Each number is 50 + 12 x the weight over its row's rms, rounded and kept within 0 to 99. Layers, rows and columns count from 0. The size before them is the row's rms in percent of the matrix's.

# layer 6 MLP up, 512x128, rms 0.156, rows 0-50, columns 0-63
084:72 87 38 50 56 66 52 56 32 36 51 39 37 29 34 73 57 52 67 50 48 56 57 44 39 38 36 56 54 27 28 41 41 48 62 60 45 68 34 55 38 33 40 39 44 23 66 41 53 41 73 40 53 57 63 30 40 19 61 32 34 36 57 49
113:52 38 68 41 34 46 26 72 40 57 45 43 37 67 55 39 47 47 37 55 32 50 36 48 38 46 52 56 33 61 61 56 70 51 52 69 59 43 51 69 34 46 47 45 46 47 70 39 41 49 42 83 30 56 54 63 41 52 49 35 53 48 56 57
105:54 65 19 83 53 58 52 47 46 40 44 39 47 72 46 43 46 51 72 49 58 77 49 56 39 46 29 49 42 75 58 58 38 44 58 48 33 51 37 52 53 45 70 56 37 32 31 51 43 58 50 48 47 42 38 24 38 58 55 47 43 70 59 55
088:65 48 43 58 30 61 67 62 33 43 55 44 51 55 49 62 42 56 49 50 31 38 65 44 43 34 46 57 39 45 37 57 33 63 55 51 37 54 60 66 37 38 26 74 26 45 51 64 44 46 48 33 57 53 43 39 41 40 29 35 51 51 72 57
098:68 43 56 71 39 62 47 49 40 53 48 45 56 34 38 58 46 38 37 53 52 49 34 51 46 45 49 55 43 54 36 49 53 57 39 51 47 31 81 62 29 30 59 60 44 54 56 59 58 65 65 39 34 50 49 61 71 23 58 53 61 67 67 55
086:48 65 47 54 51 59 40 46 33 58 36 39 41 70 60 61 55 62 39 53 36 61 41 38 58 26 54 53 47 40 31 52 45 45 47 75 52 17 59 48 51 66 52 47 32 42 51 49 56 56 32 33 35 48 35 50 57 49 37 42 38 50 48 77
087:53 59 42 53 50 48 44 45 36 52 27 57 55 67 58 45 43 42 40 55 13 50 36 22 43 41 21 56 37 42 48 64 44 53 68 45 42 48 49 50 39 56 66 62 13 42 61 62 48 66 72 48 54 51 29 57 64 38 46 50 53 44 55 49
096:41 33 44 53 53 64 67 46 50 43 50 63 55 51 53 58 51 41 24 39 51 69 39 46 45 33 44 58 55 54 36 41 52 52 39 41 47 52 60 32 43 59 49 60 51 49 52 55 29 55 69 26 37 58 41 50 63 33 57 72 52 47 43 52
085:52 52 48 61 45 44 51 72 36 59 30 40 48 54 54 66 41 53 34 59 30 53 40 42 40 25 43 49 60 47 29 49 43 44 41 56 52 31 58 65 61 63 55 41 55 56 40 45 59 79 51 40 43 51 44 63 62 47 54 59 57 62 45 61
104:45 39 68 34 59 39 46 46 49 52 36 48 56 53 47 51 48 39 07 50 39 70 47 57 35 59 40 42 44 46 59 42 66 56 60 57 57 55 46 41 51 67 54 34 68 48 67 50 49 63 34 60 27 53 58 51 64 64 45 50 28 39 38 37
097:32 46 55 52 46 42 74 52 39 72 54 72 57 43 36 70 52 44 43 57 51 53 40 66 60 39 55 47 62 50 42 55 49 52 44 47 53 38 78 60 44 59 54 58 48 65 33 70 64 57 40 10 47 39 70 48 63 30 52 57 53 47 54 49
098:35 56 28 60 61 19 45 38 42 51 20 49 50 31 40 66 51 48 47 55 71 52 47 48 59 49 55 49 66 57 37 68 25 55 21 61 52 47 54 22 62 52 51 52 64 27 61 50 63 54 49 48 45 57 42 58 81 40 28 55 38 50 58 51
097:41 63 28 71 40 52 69 42 38 55 58 34 43 71 34 51 59 56 57 57 33 50 47 41 50 47 61 38 25 52 71 47 59 47 50 42 44 58 67 68 59 49 55 55 29 56 52 50 74 48 41 49 70 39 51 71 69 35 77 34 62 71 36 65
093:63 36 50 55 56 68 52 39 50 48 46 39 39 60 61 54 59 40 60 56 37 47 33 50 59 54 49 62 62 48 23 29 42 43 59 44 40 39 45 46 41 77 79 50 40 35 44 65 49 53 74 19 39 57 43 38 41 51 27 46 44 50 43 64
086:53 68 42 57 57 39 38 44 44 67 34 36 21 51 67 63 38 51 26 50 29 66 41 32 52 42 41 60 43 73 48 43 50 51 47 48 47 24 69 47 32 48 66 42 67 59 50 55 51 75 55 48 44 69 58 42 53 52 46 43 41 54 41 57
099:42 59 21 89 46 56 43 63 48 48 49 37 43 61 62 42 52 58 54 58 47 74 57 56 51 28 36 63 39 55 59 59 55 46 42 38 32 54 43 59 52 37 68 59 41 39 46 48 65 62 58 45 53 37 53 43 47 53 53 46 40 64 45 53
103:38 55 44 46 44 40 37 61 39 47 48 44 23 58 59 54 48 70 56 52 29 58 52 38 62 29 56 50 41 45 59 69 61 52 49 50 48 32 32 38 31 28 42 49 30 62 43 47 49 54 38 52 66 65 60 33 42 39 50 41 56 72 30 57
098:43 64 21 74 40 56 74 45 43 61 58 45 45 59 46 56 61 41 45 66 32 65 49 49 55 44 37 63 38 65 60 66 53 50 50 31 51 30 58 71 63 59 45 45 61 53 55 49 81 62 51 46 50 38 53 57 62 54 52 41 58 70 48 72
064:62 48 62 73 61 48 45 61 30 51 36 46 52 58 67 56 32 43 43 59 34 55 47 55 56 37 54 49 55 34 26 49 28 32 59 52 58 33 58 56 56 62 40 39 57 56 40 42 65 63 50 39 49 58 45 63 65 43 42 70 42 61 36 61
105:25 43 67 45 58 44 55 39 45 66 46 57 69 59 55 70 53 55 29 56 24 54 43 50 56 63 47 48 43 64 52 57 53 51 50 44 51 52 49 31 46 65 59 47 51 58 55 72 58 63 43 51 54 47 49 70 34 50 65 44 33 49 33 51
111:66 33 54 58 31 31 50 43 44 34 32 15 59 51 46 45 53 65 49 48 45 46 52 19 57 39 56 53 45 44 47 73 60 46 38 47 59 46 60 47 42 50 64 52 42 60 40 57 67 62 30 74 44 37 29 55 65 67 49 28 62 50 36 70
111:50 35 63 43 57 48 60 40 43 69 23 46 50 45 53 63 52 41 42 52 48 38 33 62 39 34 55 47 70 46 48 60 38 53 37 51 43 34 75 47 49 46 60 29 51 54 51 51 66 59 74 50 34 37 72 61 79 55 50 56 62 57 65 40
084:56 36 45 61 25 34 63 56 60 54 55 51 68 71 52 51 47 43 56 50 53 55 40 37 43 62 45 49 47 72 56 34 51 47 65 43 53 42 58 61 46 55 43 54 79 59 52 49 32 63 61 44 31 42 48 46 52 56 49 41 23 53 45 51
098:43 75 61 76 53 49 49 41 32 51 35 42 35 50 57 61 45 53 56 51 42 60 34 37 55 40 54 39 37 44 45 41 23 55 35 45 49 31 69 52 44 63 43 58 28 51 46 49 57 46 45 59 60 47 16 60 70 42 37 56 28 39 34 53
105:59 71 55 64 40 44 61 41 47 32 58 54 23 55 40 50 52 54 58 63 18 43 51 27 46 52 46 58 31 56 42 60 61 48 40 38 43 38 27 58 56 57 48 57 25 61 36 57 55 58 41 50 65 31 52 35 41 47 67 39 49 65 32 68
093:49 43 38 50 67 43 53 50 43 43 30 25 28 46 39 57 50 28 55 46 39 49 38 41 56 33 25 60 60 48 49 37 51 47 45 68 49 49 80 67 36 31 52 45 34 30 58 59 37 61 73 58 40 47 58 40 56 55 52 42 43 41 48 92
107:59 44 52 48 47 22 56 26 39 61 24 53 59 61 41 48 53 60 36 51 34 58 45 61 39 55 58 62 37 59 63 67 57 50 43 46 48 35 64 38 36 46 64 65 22 50 42 51 41 50 43 65 39 35 53 65 48 59 60 49 38 28 50 56
098:45 44 61 64 38 66 39 42 35 45 39 47 60 40 46 54 49 42 50 47 52 41 28 67 25 35 54 40 63 54 39 40 24 45 33 47 53 59 59 63 50 48 59 63 48 33 40 47 36 49 70 51 38 47 48 57 65 58 60 50 43 45 52 53
105:53 58 57 38 66 64 58 39 54 35 41 22 55 45 45 57 47 47 39 42 52 76 28 39 49 48 26 43 58 65 40 17 53 49 45 57 39 52 58 49 49 54 57 43 75 26 61 55 38 58 65 38 43 42 53 22 45 30 72 55 47 45 47 72
103:54 59 39 73 55 53 42 44 43 61 48 51 68 61 60 50 52 57 30 63 43 37 56 49 55 45 23 49 26 36 64 66 44 62 43 33 36 48 57 54 63 41 49 48 43 59 41 45 59 46 50 47 50 29 34 69 36 57 30 52 68 70 74 46
109:54 76 75 37 47 49 33 46 52 47 45 43 61 47 55 55 54 34 52 45 58 42 37 35 38 42 50 62 49 48 51 55 68 46 48 55 47 44 54 76 48 41 48 47 32 49 61 55 33 47 44 40 37 45 63 55 53 28 68 34 07 47 58 63
076:67 46 36 79 53 45 35 57 33 52 42 48 48 66 54 52 44 48 29 59 35 51 36 50 45 21 30 59 49 39 34 61 40 37 43 60 40 37 56 57 59 62 67 41 48 45 46 50 50 62 54 42 53 38 43 55 55 58 49 76 54 71 59 67
091:42 40 44 55 53 52 36 70 34 39 25 56 48 67 59 59 50 46 29 63 41 54 42 14 45 45 37 53 47 44 36 52 25 48 54 56 51 21 62 52 41 54 68 57 50 43 50 53 52 66 63 25 48 56 61 59 51 46 56 66 55 64 44 63
106:47 48 57 40 49 26 35 25 50 49 31 36 54 59 60 60 38 45 40 43 31 72 42 62 46 27 52 56 53 50 56 69 58 53 55 40 47 51 65 72 45 43 51 55 34 60 51 55 50 45 51 60 39 43 59 60 61 36 70 36 32 66 31 58
123:51 42 54 64 67 66 45 67 45 28 19 28 37 56 50 51 52 72 56 48 41 67 59 40 44 27 43 59 31 39 55 57 67 55 50 47 43 58 62 55 56 44 47 65 26 37 54 37 44 48 47 56 67 43 59 47 40 58 39 44 61 49 51 50
109:67 67 43 50 55 60 78 46 56 42 44 53 77 67 64 44 50 44 66 49 58 55 38 48 45 56 44 58 25 47 59 34 74 51 54 47 49 40 54 51 21 79 45 37 45 58 44 38 49 57 42 45 40 60 45 40 41 50 21 57 28 42 50 73
085:52 35 50 68 49 44 67 43 35 53 30 37 35 44 47 64 56 44 49 55 44 46 45 42 48 43 55 62 42 44 35 46 48 48 40 44 47 13 44 45 56 62 47 48 62 50 51 64 44 91 48 38 39 49 45 51 50 48 45 48 33 70 52 69
070:36 38 40 70 65 37 52 57 37 59 47 52 42 51 32 56 65 41 42 48 45 46 44 30 57 33 45 72 25 65 69 65 56 66 57 30 28 36 44 57 40 36 62 59 43 47 43 57 49 70 81 33 54 45 53 46 64 49 43 43 52 47 53 51
085:55 60 49 82 52 42 53 79 25 45 37 55 42 65 48 61 52 31 30 52 30 42 38 15 39 40 48 59 44 47 50 41 38 43 42 69 45 39 53 41 46 52 61 30 53 39 45 58 44 62 50 33 44 52 51 61 49 53 47 41 60 71 56 70
099:41 33 36 46 46 69 69 53 46 50 48 54 29 45 42 58 54 41 53 47 54 58 60 49 62 39 42 70 64 46 32 48 71 55 59 67 35 41 38 52 28 62 53 55 38 41 53 56 52 56 67 39 51 48 56 50 39 43 56 50 58 39 68 66
102:46 45 46 69 50 53 86 58 45 43 48 16 31 30 49 51 46 47 41 51 44 35 53 18 61 51 46 56 35 50 41 28 34 54 47 45 49 57 82 44 61 47 43 39 79 40 59 46 54 42 68 59 54 61 51 56 53 38 58 52 72 58 51 68
100:46 51 42 57 33 53 38 60 33 67 41 63 54 66 52 46 58 51 71 54 41 61 55 39 71 44 56 50 47 68 51 61 31 50 56 53 49 36 62 72 53 47 69 46 66 51 21 60 63 59 51 31 53 64 59 53 48 31 46 39 32 52 49 44
093:34 28 54 59 44 36 49 54 40 50 38 57 51 49 70 70 51 32 44 63 38 57 30 46 43 42 30 54 65 45 44 54 53 50 29 55 51 48 87 58 54 53 53 41 44 42 32 57 44 65 55 35 40 40 67 50 70 44 49 60 42 68 42 49
102:36 60 46 43 53 35 47 45 39 49 25 53 36 51 49 60 41 48 52 54 49 46 45 37 55 46 52 58 46 56 45 47 57 47 44 64 59 15 77 60 55 55 50 51 35 61 30 61 51 62 42 59 49 45 50 43 63 41 59 50 16 38 29 63
088:78 41 58 48 37 52 27 64 19 30 39 57 65 65 48 54 54 53 53 44 42 36 50 25 21 44 56 59 54 43 47 49 47 52 52 59 44 58 23 57 50 55 59 63 33 24 49 45 41 50 48 37 43 39 46 49 40 29 63 50 53 44 60 44
088:48 33 47 60 74 50 88 61 60 51 38 55 46 48 54 47 48 49 52 44 55 38 38 57 61 35 44 48 41 57 54 61 46 53 36 24 44 32 44 58 34 65 55 34 63 64 59 57 41 59 41 53 56 50 35 58 33 44 32 75 48 55 56 50
100:60 41 62 65 46 68 47 55 51 52 66 47 35 53 37 45 52 60 56 43 51 47 41 49 61 36 70 62 73 58 24 36 50 34 60 44 42 45 40 66 45 66 66 60 39 56 43 77 44 44 47 50 49 55 18 09 51 53 55 47 52 30 44 53
084:49 31 45 54 35 67 41 57 30 38 43 56 57 58 50 68 43 26 32 60 44 38 27 46 36 40 44 55 41 58 52 53 73 53 33 58 41 32 85 63 47 59 49 48 44 38 42 47 64 64 61 47 39 54 64 47 57 49 50 60 60 44 71 56
090:31 33 40 44 46 75 51 74 44 36 42 33 40 73 37 50 47 49 49 45 46 77 37 55 50 51 55 40 56 44 52 40 65 49 68 41 67 50 54 37 42 56 51 72 49 41 68 43 60 49 46 52 45 72 35 52 50 50 67 64 51 53 35 62
097:41 46 55 47 50 58 40 69 46 70 34 39 32 67 45 39 35 48 40 49 51 75 48 63 56 56 46 47 62 64 56 47 47 55 56 67 56 39 73 67 51 46 42 69 57 55 70 53 37 57 48 59 44 60 36 44 55 63 42 68 43 29 35 39
078:47 58 54 50 54 42 51 45 42 48 52 47 39 46 37 51 86 38 43 07 55 57 44 49 45 50 45 91 43 61 54 54 49 88 36 62 15 42 62 50 48 43 66 70 47 54 56 76 48 53 49 48 39 31 54 55 51 41 53 41 49 47 65 55